From a checkpoint of a small transformer trained on Wikipedia.
Architecture: untied embeddings, local attention windows.
Training: a variant of Adam for these matrices, 530M tokens, 8080 steps.
Each number is 128 + 24 x the weight over its row's rms, rounded and kept within 0 to 255. Layers, rows and columns count from 0. Numbers have three digits each. The size before them is the row's rms in percent of the matrix's.

# layer 4 attention output, 576x576, rms 0.0525, rows 508-575, columns 192-383
098:171117113153154129117185153095113123108128110158174119117173104159127112156108127112197092113167128150163112140124170149139134079101125147154141115166079108187064154111185135113149087100124129136142127098121119148170135114129134100157079140200149145157109118174162128131099149153134135115103091147109110106154122117102111118113127114109115148093127129083130148160110129126139126135146128130117123130112095130158159117149150099109080161115121140127121144148157123129137100140140147091139143133092121109123137136129128114118151140114104128117123113091135108127120148098122146135
093:106132090120139149093132103161082078090146122143087113161146158173035142067189080147116156173182122145115098170126130148137119117126131104081074121157164106130161114080126148128082140163146150130142136147059119092064120090163133175108119145168109076138104096132183119174113152154144150157137107167106136125128116122090131151070147151123109143134116158128137122145138129136108136117128119140097127123095119142129140107102126128104116121157114133118131148160150125105090154116117112124145123129152120104171102129162117129118138130122127140119144105105127134083155136126136101143
095:102095126098136138121120150145140135116118141093095170129086112113173153170126096110099105135145074082124081147126090183101092129133090087081181150125104143123177128095121119110115142145116064108072125157148168136138129117128058163163113111103157130105137119144096089165172144102125092098134104089117129119119107156079125146156157103121109105135155161175119129115193106110119157130148135145126089102091116128131116131135144097114176099131121119127100130131153132084140167104148125162162138139174117119097100125162125208100127132073167130121154131116092141126147106095109114112
096:143172132119098104077107107080097087143108171114099077124152144136120109084107116121128129128117146139123109153136139103123126146099129103134074136107140126142085108096153118161111097164126140131114139124077097154121172160142110144086134112133166112060126109159161106090129123101136101152114129145119139132122143128148126123121117135128132133132146141114108127160138141117152186132137150117134090145100109147103097165120160130161136156151124147094149127144127106117125124122109108156130126134136156155133080115132147140153129083158154136120118094132137127115181113101149150154
105:106142121134092115154101134131166108083125109205091137092140163085189131164128129151118174145110156117132112088141155124126151092106157142154157138083087137146156120150094097135157076102149142180166097148109170176164173086146150133129106162132120132141108111113193081085086135156079159133118151122126131113158128137138159110106123137118144142137124113157130127126132138149114104128128098136126173123141135083142133108131094116117124144137125091131126143163106127132144101117146140099123116143104107130146139135137129108123101111083092148144142158116132155124118109144141118106
097:164157089110175091098096155180142050139102130111159193098150085128109120094170132134164107086145115156124138149119109131149093143133163107149087122124150118097174122132155083161134156115181103127112118149125091106137099059160104069125147104152115130126120154119068134111121107137137127115148110141147111119107132133126134097112115116128142116098148132120117132146126099093119135139135113120119128123140137126149155127126140137139137143120132139125120145144133164138125115134180138094121129148141122107141149134135117113115133143092120119106125107116132115158127142124143115130
106:098115160114181111099071125092075170093162081121146101103115133122109119138108123162168149115132137148098087148132169111121153116143125157159115109122121146117104135126120122125095057139141093134103128124138158101122176119116150132079137126147109122091157125132156135165122108118124151114146177125149105136118136091141114123116135146154159139172109119149113095103099153144123083105084119120129166131160169100106090133077107133150108105113174135103161148097103127164141101194150134172106111101105135138133154147109116081133105096165107123170123121155153145138101104158108133105
097:157089140170153115127106167125074079114114098148168130148143146118120125151084164131150082207163103067144117103125125112136142140164110106134106131073143117127077134127160182159093113119134159084121141151160132190101202092132137157121123120127137098139142131106140112168155101161120103148156128133132103146145112118100123150132115142119126119111115104145133158135157093161126128131123151166104105091117118138140139150147108124126174114119118113098110123140152125126103176136103135088147104154150135093104092114096158134135131123098155128132137133100149119143140129116101110140
089:178143052133117140162114101119125145109133081116146165151135119169084132098149122123097160132085104171123148131134141132096122167163148151133134144124137126193184129112133151159109127162126073115155111113101151107171098116125105098182108144194102126139142156106117093162183158170105172111122145098105112140111120155129144124095119127125145117136128117148155113118120116126102130124120118109142119086131130099142153110092132142134129127108106109136115110144119131144156121160172102136095166108111131101152148126146147127155118109078097101121091124114088177133107119121138133121
100:103144143152167077155096111167142110092155118102125104086113095164154107167145120111125107134145077106151160109125088136106105107171123149100136139100116165133125113152138110141121149117188077188110159150137121133076107113183166142104158136137168121128126113137100116122120096146130106147131085154099119108129115154119110128128143133136112138095165155170126136126187118162141136127118123176106128101115082147175159102113127108076124129121158118139131151150132142101128141118134131119154150149142108117110088140114130121130141165097148175113172179097120130089126123096126166099
108:133117120071063086100212140091136155161135104131125201103075110161115162167153110124066119108139082131101149137141133149118172065177119132105111144118147145088124129152088105143144081190172151093172102136109116111093170100077149084184102159164112168104113111153157134154151135117071091106136129103144116131150102136122120100117119151140151134119145124116131132114115141109111127113115131150100110128120140120129154132109121125138139128136124119159122105123135127128115149137120141133109135141154123140109141150127131121122158120145104129124156142108154106120130129112130136121
101:130155122069151120123154081113153187147137147142176119138174139155164171168122176117104126157127147137150151102127098131129118104166092126144096121192096139127096148123132132138169078141125066156083098184138162073110075105144136100135150110161146128168084162137111119124132121106164122127132154115156097146112138179116137116127117126145111139128120099162148143123131142103136127129136108118108121115135154149114129122091133144096096120138165093117108150120139129110176134141137128119144137111140141127125138105125130111148139105106096142126117132119106131128107104094106102124
106:103145118106137145121189090159181123097072078142132164172121082074128131121054131123177120150133158100108107148121151099197106130151133144129099127129109113115115138132130131116125146148077085096142136133103110198216156157153141154118135135121156121146098165146117102115102141059065088047125155148140126106118134138133139120100136123131125167132098141126112113118130141143125108143129135144120144146134137155124140155112123140136101181165160129143152151130114133109142153149110122121117106150134108100159146111117117119138108119113118151118143138103136145118134107141132126136
094:157064113133144132126112074082087131131123126156095144113165150146099142086187118149155105108142092147106099130106118155096103144122137114137177109094130129154112143106118121142123120131100126131107164122128170155124102154137082111152101095195127150067139120071179111095104137155180183165119127146130110107148091095123118108125153139134113172094136116121120156134126135160131123131140150150125133112097132135137144136129121108123117164141126096134159134153143145122147124146153173094135132132125102134130111163142118102144144157129128125103130171095151114144116147127088148104
088:136143115149085113092098163076122153107119131093106110132116125111183164093089154149196151085077139104135143127132117112137084105073105126162134143099152177105088102078128123107128127140101184113131164166102101116133144178154131128137119125115169170130133103162106145119103084099150125156134110127135142137166139151143154125150147139100093115114154135127122148140147114134140140116144130136114148115102118164164116145135142157114166134131117092125138147148137132097109169133107123129142121159171149109133099120124099150139140131086140148136155126103078131107127122135136185128
094:166109151108128172128110102094149172127117130107081120128130140139161157131079125181141122092066146137117093122127097158151062145076112072063135108113092148077137116122139162138121199127135125165189096159158144146077233057166080143131145124135117126178113083140130098163142122086122086143135152151148130127148142096173133081135129143121136132123132150120121144182120150107101141125152118125135154141127131093135134110139128102132118136136135136130163129138125133148102110134123138132106147121124121152104149119128117116122143125114145108129135151125143113123106157140134126107
094:110114125140109145184149146134139105127158135111101124135138173058056148158122126106178088143142146062120089144122081124127116152119131112159148133151086124127162131133135139110137073150144121143104136129123113104157086151170094129092085145140175164169077127126160100143163096066099119136155128118125113162144111136116161157107137114126134171145078088109122115131108125134109111097096109149154180129155143130081099126124088144168130151134142116131105111117136124129119152121175133133133108155140123142128157142091103129130118149126157121159129135099154158140135110187169086101
099:157122146167115166132075083150108152129141148145128102082127171148121138126135104126090178073115148131101184172126136161155122128150168163179084118121130101169139136105112105062140158114167122074157142107195140115103106107167103109082098110112110147138128114182118149144115161086123156106120183115158129163143149158138158118076158113149122135121154139130121140176124126117126110124138140130122154137131171129101142141158133162117146116146114171160150148152118146096137146122117137128140150129151105163139111121152154137133124142128119136129120115118128142126144117107142120125
108:167093082127142101176144156094130175082143141115165126173127135189114124104128140134174103175123182128180107130127143104109116121146184123099090124128124113112128134113195131083136184152128086116123058151105127094113144093146079162050096148091129135162101155107113111187131117162106137106127103136131135147152132127116114128143131110094129134112139123144130149120177141163107146132121144137123113138113105151151140117131129115067155122147123117133138138153122129103126146119141127108151105170139116102127107137152141136128131177112147147105164145122118112117129125130131118103
104:114182137162139170171177135098113210110101175127114116125104113184115144159067126091112152079125108103109127107144127136147079172090117112123096130124159078162165126147153111096103122126119098133103110102100120052095105137194119173126174140113108137107137106144175115104100129121114110132174134117142090138144123099124145121128118114088118118110108104113146142142141133127135139112106115090139132132137146137144140097131125115104113142136128107114139144132143107141100122136143131128120108141149146127110121130083099145086099123120133101138129099136113106161133122138119131141
104:124106114130159122149147093156098106090144173220176116170161133151124127109091155107124065153202114086119107120127158105167155146089134137117187109107118101181128127119161128102129141093126131090144165124097148107124095138126113139081106164175113113158089180135156075111103139150145164127136169120147108109121140111166146126185133143136115120135125127153136142171158167140115148136128120124129117124132136127112137124124127115097139118126095114121149151104140143125138149154104157104159126165168118088128101133129135124126116145077121161132137107136102134128111120091089157164
087:132122122160087156112123116142132118144101105145146158130155105127140191133097146124125111146150156126111141131133106102106102082225159132110126111164156125120097131115139134089132097139100182161159116111103136133146156129156112117119126128126114149160129084107129142107081160096082167096103132110169127137149103113114100138133179132155121144118135125115099154129141131140159131147128136148106115123113115158092131150155149100148135112158108117118160172146117128124129139113111145093164131153109147136160078127137142142154129184161144161142142162105092121105105126120141129116
107:130164146106081173127112093155094115084100132112138145080105082129078113061131153123078138098082130125173119121113106123073102137161087138099160133113132105134131128155123153091205182108091109102113052174131119132129117155131076128120114130083140102147148190155125171166023137159154162135155129117118133131103117132111149116096137143152133136118134135132119158138082152118153111128127105099089154119138165103152146110115114123142110114100130107138120103105135170153134125145161128131135148112098111112107150115136103126120157129107117121134106134143134121136100145145123125106
095:125102126165161132097119153130087137087154114123119125154134091138144134122187140111119168110088105172123075139113090099125092156146117116124152130135165121101149146139112138130144134098121087110053154137140147102121115121120065140121081119109081068173144161132038141160092135113145125124137134174116092131090157133120126104098111132134141126144093111114128109123165117121107129127110139109132164099143129101147109130121091119100082153154164126090114127127158124137112110120160105139113145112082139115165157140104131079120130078098126123107106105122158121145139143138125113120
095:089119182118161127112115068174147141113151104092130138103142150128135138140117114171116160136118132106135063122151086125107115115137148102109091130134137179085116108044142129124114128114124136105092123110121181119143135131085132172127113173083141197087128171156101134106164199144126105156145130113152112159172078082114112139108146130145168172174141120139145125126091159159143139142096120127133141165174142114097138131142146139169110082118152086151168063103121122137148150164118168118111114110114175143113150160124131087167131168155117113141127111133113119151094168178138103118
109:122151157153112138105137069091135087079134177122085134179143197135090181118136114143104111135115154162102176110120110216149118156138170120100089149197102109078174140177081125142119096092165150123183111148097128115133090101116125113110094142174156118128113120152124156146107149098086121144142111102166102126135111127126103120125133124136153120145126143137121137133098139126116104129120154149143124120142146125110119127126128152123102121144134134150170131080116155143145137142143129129171124134113119117119140138120121131119151126109093110163120125163132100140111138154098095109
089:162131157148138109149189105154129126174115169122102080129124105121128150134089117098126057150105120059161137158127082131091121133178112120071107134156111101141125123159129110111119182139128058108122118137145095132128094092131097119128088090080128148146142197072103121097119136102153111123135106137146160165109133132113139137126144144140134061121142136117158108134137122123116108126116166124167109128123097113104113112163147142130138114075077126168127110106123169157118157123111109111160102130132148135141115134134123147129156137141119111130134147147147125156151120132095139128
105:141145125134094167142157117146104095160130062126117205118149091098135152088112125127099112178130129075160128150124088127130112171126100168131123128161073060099137121101139178168133127108132107100119144223121184180133133120147069159119135118139132110188135134121144149175099135147082136086124131130150110149124116134143116095134126123140116116126105125105150105112153094123119092104130118145147130129112126100116107139157105143115098149161109135103086131140141147121133111100146127109121127134134121111124148141118130140105141142098120106117131138082152138149113123127103101098
106:102117100180110151163136109115105076144101118132113139156160080067094128168113124129096146140156151158166089146111122171179176165116146108118101095128166085106144123156166097155120083113142068105105150130094074133082095051167159118078148123143108147178119134149162141100156115113161112099127092117155137125145117127112113128135128118120126157130155144140111141131130131136130149141119121123136121160119101170103110129132150123135124147099154129159157122115125112115119163114108130152138121132143112152097096097149105123140112152146144124116131158141094111102161128119117108098
085:115106108131123151130113150131095049165126185124053153091197115169083116098160144098115082166171159097117096149089040084145075146187091125169164130173121124122184120132135107118151176167064104091089151125131135105122058130100102147143108127131131113100092120158115143138132134100113077107134137139082127139106106158108127124095118133158122146122110108079097137101118126156119103103105142160128198133138134118130095144112098113089116163163177101113112158116122150142105133132154111125123118125094130142132134106131129109100140119159124115128158142139168145124131136182130119110
086:104155118170088091117131060104126141065140113085127085102157079139113138128106146142133184065099135133113159111113134144156096141131152130079135153095171140112143120100068103128137126124136138142090107155159181145118156166104172157159140132112156167112151062117089125083103102102189084131112179117124125144150147107110136180123147152112140152166141132157139108156135114104129158143130143118117101134088164109119155154114141162156143095143099115128185119127156145125156116167111144148107125114148144145135125102155152139164126080117143161124115121142093103117131161095120077125
091:143184140160130120141095072117080153113185095153099090096144133122153113160162103150153155084131112127134123100146198129090135149116124087136165175150139079142139107125141111215128156148206069099083150122170150166124125136173121112088145130167127133098157141091114051167118153135100127120126123101157124158152112112104142129107134119129149143093135147125134139146113137118129151134136121123130106125127154125136140139160155182119142131088102118127102099111146106134142129149138171100158120107141100141120138113147132133155160145121109100119110100132116120118128156129132128135
100:104124160080189079137105091154176162156137101135121144151106100078151121160156130150154185126137108103109098092130133142159114194082149117157121125148143142050160118169080107137126142103091089125120143163131155148130173151141072119146175107082129166119145156086153091175154095149148077148159140113120104121126112135130163111124077108167141083125112082120129124112116132116113117134152083118139120139123137128097095149129100128152136095104126093092088109112117153152135127157109136131126124146149145124134124146132146136127130134169111121126127114122134126152121125112099063130
109:061129136138069208164103148086124105143118095160183095153168162089101095110119144142161038107174152182122112144132117107132159128121172130132091148161084120150115141120095164142130215108152080157134158132128165098111152117091137138128120173132153142120162151121107137139179191124147179140125141115146128121146146137135139152125135156103130143098155131163137131189146123110119157133111111115141097116107127143135133138111167134160129113127109107130131125139123141085130133133117128127144126147168131146090125123144146138135119147126134152126139118097099160102136108094142153124
091:117134107147102159104134193142089072149130089126080103093150118098154153143135117138160131123092076132112105134139117116177100169081147125129160135130176157153136109148104147163099107152095121132112188110125128154146095137190101125100119128176125136078117124136084072069161111080131137114112133102123127133131138118119106109183134140158163090162162121137140114129110150153127150129149156129130168143099103102144153097136171111133109109136106084180157148118133111142140088150096125118136102145125168125067139137121159111166110132130096158159151113128117117130092126086107176112
093:101147145162154140163139199130096110142177133130131197123144166175099081098136113128107108133072096159124152110126140141149127199088104149112181149162136161133106120156081165090175104082163148107151156123106181112160104113135141124127174133180122122196085143100100142122107100175162093112120149133089131110113143139097124139147103137119121108143119107152146096109116154140121134126114116128132131083134107149146138120091117100120124132150150103103137137133110112125109141122151107131114110134090143090125124115148114106132134101092114146115159127095123187135114095149135126113
100:162125104115156128095121153149153163120155132099108122105090228043090161148100183128141134108137130128113149155153126141086158082104082138158149139153101190104113126149134125185085162127126065181136103121164135118105159085131132135088109125110172169131135161160148139132123119150113182154147147113148106113142136122126138118137110163157116131109100138088148144117135128130111089112117119116117130110126131105091115117145102090120103157147118139132129114142106122143098084153134138090132114162123154116095126126099110111093123146094114144144095126118130138163095130144079100117
096:131149131068101154089132137129139157102105072161156136192129127123151169054124168137113118123172147117127128101118146086119126181125152111092146126118106117167159134151092097125146135142138125085143080144087204169133130070068149183177147117126120159149118154104144151125092087129132177079117129086148154105157115116105132135087162085102137148146103122145093170132125160177146118123126157143144174149120125113139149105126139123128161137162137076161138143102118115123160142118096127126148128161120141111096120132144122149131105169125115153157193095133124153132100157138133113101
108:174130152134100112185154116120163130160179193135108156182119133132138132097111177154124142085085149118122130132119134170124153123076109117095153117127160171118137124115128193117108085132081154086155124138150117172112110148159136130103114111167107125168132114128151180161120099059153098150141093150126115110143114116123094155138148117153129132141140166114146143145132143148127128133132146116117111152141099110153147124135161128152109104134118135149164126144132160140124129141105128110123111125126162108116117126147108116166124150160123111138143143126106091146106178136054159150
096:164089123161151151182126122106144137160174074106157159131168120200113133097140116172159060118134140163161143099117065090140108092138127149143083123176157097137120144103105116105115171126186157145121162185163120168070169084112078100163096132066120148125151109090093144102114082105191092145112105136106179164135117101113117141139142136118125124140170130140125145135111112182116139121144157159138114114120103179153106134167146151156179139103085090152161142147148152154076120101121138099146125159140097113110091103131102151130136201148130099133149154161119136130140177134112146153
098:130092155055141129070088136137127122114125148124089202108128113123190117123122109129161109130123172135108100144124136144136112123098082065152140125119164078082129113176159117134136139105071087138080130163105102122155123099142032128101114093131127141169121118111113099109118152118156103110122148151122142082126147106092103139130099135129122136138129115098136119110101147176165133123137104134126125154135073116145143127117156117142134107150109134122123159176136126143150056122126115151111126145109145093165100138129154107154116103166107141138158117173124154138099107101078172168
103:142087147089110134123147086063109199178181160186074136098146122165137111123151094122146099167123107125093142099136152076179123082088090178137146137050179127153098122113176141141118143132126134066112160129124165136119094187118143117146138122144139118055142109086101103116122136092132123149121121166105139126123155104117105133115143103139082157113127149139125136143139129159143137134152160138141129137145112162157121149108159126086135122146135121139148182143118124108150093127154151131129114131124136132137098104119109127129088123104147149113126107147130107143120134137087163147
101:171106125111136124168189153143094105133107129119116152050099164098180134146171127098137162126156085114142184155118117122100109116102114074154141128127102135140122150182113143190108116179201139156093151124131120140147111152168119127138174125154108117156106117154099131146169137084095136109123079138113096125137128098089136160154133157150113155096154092144157139164150096103100168129117152161138078136090119137142152131150157121096153121103144130130124124150163114099105145132112183117157152118179145143113119100194127131121149126111133113131134123093137122107143142104149099123
097:101117170144191171113122155115121128128128169124105081115176076095142144138081130111162078087140094142166162190142109152120145084141165167108085135158144122114152119122128172166052093142118086167071191120096113106156175111111141110185089115064126154103148124103148087085183124137157107115109134095128105159128133148098125146098137145170152138136128175117114145143091127081101148115120127110131115144127146117133145135131156131135130112118120117148123093100164133113164146158131140097142127093136159124129161130173133128149181133121121089087153091123153131135112151164121107100
099:165084116189132099107151067125135138116166166131055182125082171084181113108123178118189102123115153094091134087144077098110145114150091162144095139096103146133171119135122082114148108137129197137110144148169107150143114103173094188131127093118120154128135139175154134151151121040136123138106131118150119143126123159111153129084142116102127136111108132106110144134133075121128140134130133116146110092110152141151136127131101159108141128134111113127091104126144103117124092150141154119102166122167079148156124130144127130101123144097119111109139102109151116126137143128138099122
095:087119115172157141120100179135143166165138128104149165190184169092100158103111119117111160105101108126082129163115087091126115106086125172115159109134069133149145137165075109143118127100116130145105193097110155149117163178184162114118107125143116144133147071125163091134142088115153126131162109163139103148148114126117134157102134135123127117119119134124136127143126103120107146119122140122130111096123178113127097150078118151138134107131140133117120076084149111108101155162135153172122116123157131140136093133137128102125133124096169093128149124136124121129123119117128125149
101:147083126198146114107115116134120129131074148145074174078155144112181134096066135153089131149087093149141127146123076116135134110161116117112118158114225082131080092084117115099152129132102155139100110141098128149136153091192074147069148084139064122101116143111111124100104153180137104102127144154106126121134135147152180133111129120123104136099136133116116118144151128138125147115104158131114131110129096131163136142096131133091119143139141125141146165130143138113098175147141117139115142130140132116133145140161129149126140127102162130113140129111137097089159136120143162104
096:122142173098204174152091128148141133111122111152133101119112146129120122150111118107135113136138148103119195120123100105104138186107118057154132138123089156111098114095155188175152179119112127204122082110094116128132132120103089125103121157167185135161145098117083125125166108212105121116147122117099137104091129135124140134135091133133129110124140129170135076111130140092122150138101107108149098150151113106093115126115162117122122138073139125119107111091097098124155154107134102155102107116119122123121162112147136133112128061123103131134125128147127147116139100114156109117
098:113099122124062025119122165066107164159140157146140170169117158143142099147140156152104175111138139146073197098143131114110169151099109134103091147080076148131125122111102116112139147139122178122158082120104129128161099124124167130085143137180116114130109117077134154137088120104130148170157134109109131137122129096137116134155102131140140130120129105137166116107097152102131113113110094099161137122139129109129093103130118102151108121076131159112122109119120112159126084121116118171148104110079110144119161153135103125099132098190125110153125112148125139161130107183145113106
094:157152156119198103105084134079140140145130098122155130071146138138130112143083150148182117090102181169157158144120128144108132113089103135122091106103139130121121131120090082162163115153149089119144108130112088110163117153123159106115128123106132125118127118128078065147112085144153142116100135120162128130118135151120151151112157078141115137171134111121128148127106081103124137149152138127134111122115144126121128155137138180175163120129080105157132105107111177109118159130147118114152160115137157147147073118139147171130119158146125111126117117097121141108167125129142102128
100:130135083110092137113142172159096120149123146155154142137141091125143145092137117101125144115122120134099132103135161102069076134121132171122114132082069166148106131193057149133149163129136066160120110119097195103165100174134138161148088160182166153146172128108121118099093126159141199153126137153118156115104134123134127137112108120123139152113120121133137111094108137086155139137132084100141102132146143101125108125116165124158093137091137160122072101127141084152158110159132122136102122094105072145159147097138134108164108113150147130118099129140085147117104136140141155141
097:120078093160112118137117089157109164093152139081175117110076128137132119159138091142152118104127131158117083154144116146128161097150141169155180141108106134124137113083139105118133138099072132122109141110134122108081087144132135165157161156083117172147159146137109134135132125155171107158133126139147089123137094154149147115130104139105128122138144151110127152121138136110096146115132090117114084084145105128122116138143149121127116131144118111136111128103164152133137118183105154126104153121148146078125105125113108129172159144076130095143144137136120119150081153142082131121
097:177130177173096160110148125167120069161086112160104180153203123093148100115148143110213103106105085124068141130125133113172114144187172124157161081152157103124120123123178116097096083131097154107104163123124159151179134128178101081102115112164129054133103103116164176150139197115089193094115144129152121115107135137141103113140130150131159156154134134147130124116142138118143113148120127123113157124115105101138136126106139139109096154109137104140131142117102146137127111136133103154153132124091119110108159117143113115135132145128105129110114131134118179147137099151142130095
094:120129146162090139117144139091130151111086135095127148161145152120125120130128070097156097132117124141124137122126126066168101174094141087167117122127147165139160127103097125127157103135097103165089147124124157113143121163114063149132139150081108101087148122122128110167144132162069147150139114104080129127155112099120133092108135122127123078108103116127150118125164145168140112124130153111104142103119145110126100103175057114131150134055155143135138090139100125138091142120112132094126103144110112159084131163118136143098177119137154145145116167105126140143123141148146142102
113:122196158100165131137144153143135110126065134114173136081123142168105157110121107109170188032166134106143129132124110156124083138134118102144131125139092083170160132149090183163142114127088131134171155123176096171140138171079178127166134122111110126163119148128124122115136102082185026118115130161130105161130113140128140122089143138144139158100123134077118135133138132125108105129111133155106126088125142138139124148115091139107137135157149144116127142152121110104094113133143140127129141125143135127139122112131147124138168122124147111133129136101187134095150113144139110123
093:156114130086183107142164051155201156091141094107162125118126097186144120105112108187138132183118134122165116110122146147160122125103150134146156119149097133113133123125160097121087125138122129155204052111124075164121128109136169094125134147114109131059112091124125137155138113115100116117129138069146155127114127150143146116102142146132142142150149155128097149120120102097122124118131110116128170140139128096173146111096150132095149131134140152139087138133147123125121115163131085189106159100114115107118167138130094094105104093090089117123122100154113129130119126113135159131
116:115144160145145093152204131108112136089124168099093118163119071157127095107103138103143117174127142187132105128105152104147125140127171092183109159182120159069170140127108123093128099098124178121180164175123141122150110120116065088107122130133095114175080189081120085081079154153148157134158147133121148138127136130141145128163115169124126125144139106134159139128133151132104169132156111099127105144125153112159123134138111139133144121110115075147109143127124107119141131123116135131105125104161131124109159098132127131144135129122126144124140125118138094126156128113133148135
099:107178115124107129084114148114185147102122151122128140179109127075127164108111123101127082139145082080150182112129141159127121177083092105098168138200121134078156121123137156139080155098106088113128094144098119126101098062142116096135133128139123114095141149118114152131091129123147179117154100155128117119127119114092114123082146128097100134130129133146127134146154111130111144136124127113119123127114127128144130131104125146098162112169137104133111098149159086114169111167121134164119123111151132115134137112151154123141130122131146136119129095118127136129113135118131132153
095:107135127106163129214162108147112119165147068128169062148108122142204143098124090154107229154104137086166096132113120136124156151066177146138099110117129152102163123115088142106141112099143199143083169179111148115132149130138115176156143114110111146189121133115120114128151076143134124134120140136113113150127131105109119121129109122144136117134153112127132138121117090142127136141143120104124134140112117137114121136124129124156137106122127124110130137127119127136134131119156116152100127118159160131162106126113163114118104138136139122096103124137140119152143128124153104139
122:147166154037083149135118164075105134104183073135073112108172145169115156101157101166142168163048134146171096144122127110080067178083104124092129146118063129132141125139129154176143184120140120096204123154159136110132145113101160081109144139145110126146111121172101096147181161143152125092154098146139131128141135138094121126137139133135148140128135102109150110129128127122105125129126111138140104119142133133146113120139126116135115139133163107115109121140130119130133119125110117130140125126111126123147151124149132107139172145127109113111126124122140144109115114124145108142
089:151086111132140156130173159219136112138089147139097187117121132173127069138153103128142140177110142103059100113120110091142164110151141150177098135126131103082138120182097150143154164118145126124090156145180167178143101136132109080104106144138088178121101124071123102113162181132141145134095155091169124147113107151127165163152158119155130149181161149167124138143137146147099151143126130131153113138128126152093107140120135143148165088112118131140149115125121100109143127139110132110125122129116119101118129105099161108146103117122114165119113156127100114144124123192060104102
097:100136134168124097132132156091125145147142121119122093083142088136096148198133110111153153117082138123134167127133117055143131147171128108147146143126169124136092111171132151119136126165146147165133108130149081173090109156121089107150108149196099092116113122129072107104103072110131151149169140104134113143152132109122133156098122142166159133126101106102161163150099145099141125119122120097105169153138143096127153182147156174145109136150140155105129159138137152158132125159135130081142103108108174158143133119112112097152129124115109119147100067123098129155121111164119123147
098:185144124128106204072125101118099147083202106149087072185088099124147155108170080095097147127136140120145143123123147108110145095129099152156144136118112079097162129157149169125081097130130147104082134106131112127140163153134128122172055110156104148173140151148142149150146111117173139101141129086161150153135110144155123151140146133124138129129130141162097140138147143087114175124111155114124102103095158175124140147126161144125198123116147146129121133104109111095132211137084142189128120112135097141100123110176113153145131107125143138130148096143109121102160107099155131101
100:139152132134133131108129100140119133069092107104105107100090075107140104073105131123141115114152137087095157079126156104144141169153118125153164126186105168146067142160115134116108106138092145173057084175144125125075108179110082182107161127147134094109074115146181169139092173112111117154121138083131139136140113146148132113112136112127142117100140121138128143125129129142138128127134144134142123113132120133136133133109117130152145123110099083163137118125124126109094155100143099124131148153108123132114106129116131137138126143102117144119125141100097130103118125132126144121
103:096130178136116122150137153131128143118071156139106060125153084117112091132123124087129115107140146111094139111125104073126117129022145116113092122060112209153101136169164135159140167081140093145175110116139131093147098158063192181155110143108095114082167160143113127137148143159155162158144111157075143112133120115145122129136134154148107107145142120091135122137157089149118123107113109132120134107128125107145134114117096117125112144124143136124116150164127121130092110128140122147102162126136115104095125123131088143093149137093135098139140158120139138120112132122129156130
110:141102115122147081167141141092158189175120145129145108198155093115135144148082129103149085127167107112116116074138114114148132140176129103110150142134164079194155124114084120136149128140082110087178114144133125123161150113097184084193149124099148137163115119141100084182121104118092079090118121091163146118117111129106122158142155134163144124126134123142144154157106149144116132131124159161129144140168143140106138145120153143131152135148134129173157124119111143136125162150122142099175123138117117126119135172163144131150101122102115152134119144149106115122119151167112162135
086:091091111123082143102127153099074092138122148130095086112123180150126125134144119104115111175137147181126167196134156130113123128118136131153061142066120128127139134129125137112078088148166167173125126155114149102098192067125107123132090124132154128138149123142167110125116180148141128163126118075129143119159106110114136117122143156137176152128106142169174132142171128157123110129080125151136111146106129106090147117131107118103155116097131142136119095140145076124137130138082134122143130141161124138102121156156139121185135135170134130139157121119066138099126155132148185117
101:128110071114165152188199080112163114065110135140069116173117139203112136086159113116065114142145135105142155137134090066122149112074168162141093142107166105129122119121118097133110173168107109122122159191109128142072163140128139161090109126087054116078117133135093088074128076133155148109160132144132136093142125120121156100149132139101121096156119110126117142132132122151096114108113126124111165099156141137137138136104118130113137118185148133109120162118114141120121142146157106149148118106142161120157126114113122123117117131109124114141163101102126142186118122145106144148